Weights of a small transformer language model: some layers without attention.
Each number is 500 + 40 x the weight over its row's rms, rounded and kept within 0 to 999. Layers, rows and columns count from 0. Numbers have three digits each. The size before them is the row's rms in percent of the matrix's.

# up: layer 9 MLP up, 768x192, rms 0.176, rows 699-730, columns 96-191
# down: layer 9 MLP down (transposed), 768x192, rms 0.17, rows 699-730, columns 96-191
up699 086:474489560538547415511477504508443402469562557455524474482453460495500512494448459489473493443536438516470475491457475487433482426496505565464564500631434470464491549488467453494537402559451520531477465500520512584527511501502503525561487468503490511430522435566500547485511492512467511465
down699 090:554362516500522424509602527506506510494515522481517486542469536485509476570484497469512514431473493604441392453507547474433511466514563501465475532472471434505522542489528552547539415502494509515490532426525474556447509504499500451437490488544518485495527440576539452464559498545536487421
up700 107:507554407478465458546561513472405546424541420496544501538510542493410498507477532520460536531524491472491481577419476499476470493507520509432467471477515551512453529537509514490505528439516516445466519553520548532482429481480469489541496499410524476516476520470506546500469523466455536567
down700 105:535527473507497503433544514453542526593497616512450487528482551497506450516509526499504517558511568530515534526503499510462518569514504507494391507524579439479596445470466471552527554515459492482467535496482478601506551457431515533492501542519490498444493482434450553515470593522556516503
up701 110:488520356439563490495485548495427507433568525481470517505491519469533490444531496521484493541477499506459466490464499569420532467565481515489523460523498497485497530480468531530477495516556490473507526505513566499484488544500502509473473521490443490524527594509533455537473423495434519574
down701 106:555447525523398470461525495490496518467502504503507505461465490506472485576538542475494458542527526541496545390545530507515538534599512526471406508523482527496490517426515464476513506511554507520468546418445501424504509520421563476488499543517489487412526476524459488579482557504530466497
up702 102:484546479502485533558509459468514532507451493454475494550449480474515490531527417569446508464550490460462480480518483504499590523500515435510549514463519453492490470536487457485476445508464423522496462541580473485561535555498425527475606468488421470485425528523534509504518517485543494560
down702 101:550480512468512550419497519538516540499505529494486408532503543428540494527502486470463445509453487533477462485493506479484568472472486602519461514556519531511545511458579527481487496538555499539485459395487487443500539485381486553453537508430511521488500507496486483469521453481503446459
up703 097:494556528558508455481535560511505455483531505512527460526533471438465518408469473475462400520461561495541403504492496546513548494521593517504486542502468528553528493465520389534516541524499475534527409505531490533517416539519504481516518557481546535524424492507376510472557525469487464518
down703 099:470579440527521465486555491485490479497584590487526499521493547521514451497512463497581507444521520529470534461509474516426560446406549488526506537527449498519510439456428525456505497551527497563523467537521567548456463504488571487491455590521454469518533497450572453485491549475459552484
up704 098:519495483545514562486547568426542449487497480502494460496487462479424477477527520487479447464448472501496478494485495545510457458542526452540469550572512487526506490497480521493551506583428552478530494471537600498535518525524496482495510552459466544548510462491486494513513470470469549515
down704 100:549487524546409512507476511540547556578473461524529552479564491470460430487486504542508516462514441518458443498448527522567502567464484469528531456501492463502491543494566561446491524601529474496524439573468510491515528489518551495513525528496490491508504458470533463581468477565487506487
up705 106:473508505536450460517554504437514476515519531481610479504536476519468555568456531563530536523466609504449490507497502465541550515526569499503492427597463512440491484481463488466526475482378529548517400568494507479467551523508486432557581528497480466507462454486564565436515480456479517527
down705 103:471553483459498457533585496500411474455534510454556470509456488549454478543458561484442592459492456528510518524569476459500467498468530567471543507525569569494458464545487589498501520520537497461489506455429509563472489554432532462616525504430520483502510482523474473476517534445514456553
up706 096:531494451509510489454459540534507480560461521468526466486484510482419491502561434560556493439477517512528439499458538489477532522498540485494480514462487483500483504462510556464443480449480547483474491563570530505458506479540530538538541462477484585498504504609520513529479506459557535526
down706 099:459514454463493449492535445506476491471555488545539417487523486410507440516534557538573472532492515556520521463487468475475489581464444503484488515528507617504501430533497516523463527538512502553545509504553486517504536537470505451467518525520485487461458507433525538512519546444547493551
up707 106:511555481464524394556496500462440492463578507472456433485561546474477499474448486434426571514518492522490541490532525460422514528471465511569536538490442516516504565393537480495517473527495496508533532531552601499559519531482506536525452582479457516516522479517537493535521500451472554529
down707 102:523474490448462538477513493530491470570529498557454535456499529540528402481511447503484483446503461558430525474479508461438450522446549513595555474495525520501576470481464509529487553511508414506488494440466530452508538473420529489472486566525467485470518434539467470512452513441524457465
up708 093:533586523504491475532500476424487457438495462487479478468426518511461582515453504453491473529510505470533490507457483470526511511532507528525537551579505530509494531465501511532542473529516534481562519495511523525532486466432396487598491474468469449520547510479521487523534518508498518548
down708 095:477576502562540493449469529515459502511512620512567574490432440546527511481523542499454502401491549511545513580452513560530411444513490490485507508509476466484525491496515433496433539593487554504498486529516515503473517483530501424522497531525452539459482454443469530477472487466479530496
up709 116:544520417511508441503512546519507450511487468531514489501524481532456521534451491571494534454524493478449390529516463490521521533484496471477583500512480464548515493531522510491500471465480459502470487474597548460602474495563517448544542505486526611466381507496446520485545489437508564604
down709 111:403492505503578482514490511507523520467489507542518452538514479541517536522495440509547508582533494474505386484437590492468561500438537552477464463472514425526463459458514505488565524584474587483485456447483524485537502516446567443525456467470519553521506516534503474464436508478454489448
up710 098:531507456518455449499469618573443529524501530452500512466511407449547527464431533438474543512527589526488464469418521478505462519497448419474491466500511505465451541524585508471550523451454497522526520522491483513543451547516470551558498497458480499496529443458502573571465474476483510502
down710 097:523489508523525473480457487526465544508485505511531498491484471547435471450517533490519483538472525539471406487485480505440524555501520443503450451459499585535516530551445493448492598459457498489456486462536491575482505413535491446552541600484489499467512440533590473485515570504597465392
up711 100:451489470472554515499558537519531501475504475474516503503438515540478520496482483387532568508427503459496432550438503503466457553482408486506493448515493504492491504493470487446478545467490497573546425442541494512552451549478532556511497468512476551465503580473504565471474521519506561503
down711 095:488424533558482541488486483487495461502538472546467525495446486497533472637519484508525448497513518503484460483426535555470496552444522490520511484537557518551494449525569507498503479421523443489520532458493570458512517468488544479550470514478464474478495565529433490474514507563509500515
up712 098:526529499485525539532482492442454579488466539509512514521514513470421497513507474492418518524447529458489511513519476489481543481457559561504473536550511530491493498489526506464433521436449504471550418492493500516449529480537509469506562484480480468564490481445472621462501470443454535515
down712 100:450551462521450433510436484458522508395423559526515469496461513502475500540550548505493492520512537541518430507516498506506383491505506516518493471502595469541450457472551508469489530498554555492561528561469415473485534411570493491496523428459538509488537530542563509514478474471563462522
up713 113:483553456517504446609533578504514491559534504512491542534506510435500463434430478566454455511470480456498449555492525540482576494475521385531566557459463520495560555446501428519499437493508565512479430520541516550534515579445445478491520497520466473472528502472421493507542503469522513590
down713 108:506538501494581486539425473526482511434533484500574452488485550577510544472512541493493503492570535498467543553577433473430520546432503476515491562440443414519509587498491468552524421467487505500494492574521485523579516509544495496410463460464481487483488472409518514549415558466526535573
up714 110:484519533510441450526482551486498506541540560554469435554459474424463565511435557484482518414457497478587463568519552475477486499521447549490537476501409507517522517466555409569457450505506472530472493544506447512548480499530461554500617506484556437458434443495520525567556518484520587508
down714 106:527551526599495478508502474431509474505472522547529431528476508457503540452484535524490517436476529542498462468564522401448508518484440445511526469455489470473466507543513497495492470483510435543466501549472469477494494506525532574492465587535529422498462484449437565476631610551469513508
up715 087:543624513535522518559459489489545466431461501467530493437464506495430540474467472444500528522493476452496483589466498545537498472496579553498517446609450492529495595491495412442495509541437532541495534501420564493535497452469459535559478446437457535554540508408516507555418526530483481471
down715 103:520600507491464539467470467493461534515529519472495540465463478488477517526471474480555514545480480473512477464515467523488557475527524505460491498457454522505477501487546476498483452535499479481491534511535511482508497492510512527489469501525476544492508529454469522491462472636498467487
up716 097:430523547471496485512511529410528522535458576442562542509529458448486544496545466455525568539506491431463489589454458543596532415510461529515543496443498368489483501508535566477497518496449563527456503563476501547554495541485450538548499495490487490454542558489462488485489489496528531562
down716 096:539510461528490421493525543546424520517481432471502480511461542532507429494492621477566470485463489559469503461472462448415463509477486534527531540541480569556500495490565539460500522506487525448530505501427442575422490507545555529546512504461455501416538444498571562512483470514517507504
up717 096:487516466567491496492522523503527428558473562440515468516441495484474506539527495563591557473391456423534529537502533439455498537532483437515513550567444481463542547447499495495559470516470521465503449500466522510582539524516487476537543499493497494466456403551519492462541530503527628546
down717 098:490523508472537481408572477543474551545525524435546566451520507505482460473503496520558479491452482491510475552438573633499486520505502531558420587525487549510581478473474537500495548458440503471514486515511469573545491469424557535554484505483473448439513491525476470469569552499489502533
up718 105:460535506543513467553509527471489475538412501467486542457529486471513571480543412462510485548517499551537456456462550442581442562520457433492458500541450465481508463421526404511528516441471445489540434510502494487477519523496459464530542497462552495522509547578476485466499481519538451545
down718 105:518469507501535461512439495491537557477507523595473464444515504547518483518475465479499475530438521451562525415478536458444592523504443516495510504481523479429534510490479551508464478504534467425486450550591480531484560461517517485520493508480441492568496547455480504519508526538517386510
up719 098:467526419570608443466461513537470537467476507556436515526490460490473475475450432513537476517496487495474579537503520483482501486538588408550563505522525481519454520507520517428487532538488534443441499575515530479425492498520493511499446436566467525498494508465534592577500507472466482514
down719 099:478531526545483513495534473522492515506447529414453480459517491496521563499523538481502553502435450503522505512498516471584514505578482545463509494543513508437507581566581533573570540503497451507546469509513483548508459556478498485521495535528506475504440496472524512433522471492467572466
up720 103:475501518495490455470433508467532519392412504467467506422518537538432544457477545510504545477496483474582531526444487535504366483551481507534530438513454430541571535472559386481544517480502467530508467530556483523582563455476464526510485545462531552480501485518498560517484500492513603517
down720 102:502461445459519550502508522537516512514513553486461557394513542546503520581494532490532504494524499472436531603511494565507450540513515499427481493496541462567461478532553532524488494461440469511525572463534518476493477485518491454471493561537509495468467554559530596413524427520521531539
up721 092:382516544553570457523452451475528441543457515533522552474464550449506537478531484563514488482478506496538493538509596502506470524442524552414570505499488506480517556435447518489494477486448597479544503585439485451565491504425503466509516423409478521514509536529515552492498474485489562524
down721 094:453499477482481464539474436514506540539494536485500492481515504496519511490391517515529484529473537501524511570569511502432561507543561553530443592523509531448477523422525508526490546472483494497479437514477438482495501491450462521464460503494451505434482511489590588463522525451479469537
up722 084:458477504555495493439481497475524462460460515489492499437534439499501445541526525455506483491470506475516552487487516466525476535485516492494541494532469485534486488520495540497559427430505532503543474539554614493563515572491444582525551525454494504445400578488477561524484516405497517500
down722 087:497425546460446502520522461524461483509549469474439546482445562529578552480493507514471532520525527549433540481439515457548494502504516433575523509473551442486491483506521458538490565483518519481453522494442420511434498554518522505457492500516469498546544467540554444496509485348492498525
up723 098:517502538555501503509487497385462486514410578503562513600517426542509572476494533525502491467491499515553514504460474421493516494535475532499540478480463439465407546482565482506477509511495505482505451495464502525480533440491563530479502448486481532437462474495574520519479495441502477508
down723 097:474459535498488415527463513555499472533461479491492492489505517518502513545436489519601448512487477523525475506495538535504526536511455490524483543524494585514499458466471509552470555425530513509541447487480493442422540501486503467486461477555515437553547502512468462454533537446554506495
up724 083:494520485492486453478486543549479505541525488498535458517545430434534511515501495479436565493514493512474464518491483458458478497478506477514526516440410487532482500543454501510491519474521485486488454537545491537536485525526503481539487493540465471510530462513439553441531490514481505527
down724 080:510470518465479512486501534497468526459531512494469570543538559453521512534502511529580475520483527473526489483541443469497521472477512573488558500442506498462461464521491489439471489519472534484485543466458557511453519518437542482444483524531529505466529474454484527509572484469545447491
up725 094:559526517518538435504516475539524453459451529423533552450546476564450527448606421481464465464499496458554488557502485601511511459555469486439513430473501505470554546463492404548420550556487475460477508569585516475564470580518530471492582435491480491544476500493486523521507459515537542534
down725 099:434587508465470495443542451518528467483567466583534504450525558507494521533500455464533484546485518501514493461478455540520584467489476559552617539521506474541540488446485511488501457465479473465504477509472486441520456511472495514418467516490490448469505440482508469500493537456460463583
up726 089:466514481550512512453482466511421469487489487424515485456525501481440479529531503472459481483467514482551449507512560456490481571530497436467541532537471500525498516493483530463467447485513530434513419459560558564533532537511482592513566491532504541474421610466440586477527485427513518484
down726 091:475466480488480529588447525570476513555535501491462503458448514479507548476503496564525564565439475506433565506419503482487520448527515513524478468456527460486521481487506441475518548521536526525474526545467427470491494482544511473470528564467496483560551400515513498582500505453451531510
up727 097:491530476509521452574466491461458547522425581473484462541524476476473464468497481494425462538498524535542499630508500467465523458543434568532538499481475470464479473491537494467551509527467543512453476496465533573451450470512474484569539510471393549572420467582508502500449508438504519498
down727 091:466460508478550557470585509526518494503510530502559543432500574488535558527461517480567482436531447494415531496478518495502517564534561466495479458527507481516550551484425576490455590519535505501488486535504517450443581515445545518476486499484500468396600459433494465495536522445492429509
up728 106:424573533554530523520516516383469512485489495471454526440484468487531528497459501452558541511503474466522514439506484542427547493493452510431551437514503500491492577538557536510457454497462489489525485530540552456543467533436496515486424581498482505395494494492478519535546508413456567580
down728 103:498517518537465545491472452518432477525459521532523538509470493494506530449570587556536565490445442478494521460547481548478481495435527503515528495498525535489508579414555453481531459508495469533454457520480512540453503439460533526447415555502495488540504516499519555483541498471408539482
up729 092:444498540464574496492520488532413494406422462518499476419570471464506504524483494460456511447513533491505521561496473539492455484511446515503523550534472469442470549478481528478476456461562506519494511505507514435525538538448505484520452450543481464511539492476536521496495446508421568560
down729 095:523478465553459484471448433583549519463526527534454506478517495442511415502462517540456460586498464537529527449461505470501550512441476489528508504444568522468476511531535523465512481539479471447518515370475467459504496504501500484475504518520481470519467514509440451517530555521483442487
up730 092:479515466527496583548572491534510450548524538438485522465460534438449545543527447528548485483476500481588443534497537503486533493459445477453465441463515445462474523507536567568565510522480495519491504473492518474461495484504498489591485497464505536554418549480475560498512497517536523532
down730 097:485514476497434500524481524529501480518471487506522469480467487498521597538477556465491496495545503530527488472471534587482503501510510504490510473536517451478495619483489532498524488468485541479481493520566540495487542532462464518491431505539516510558505542517485498457563528533488458522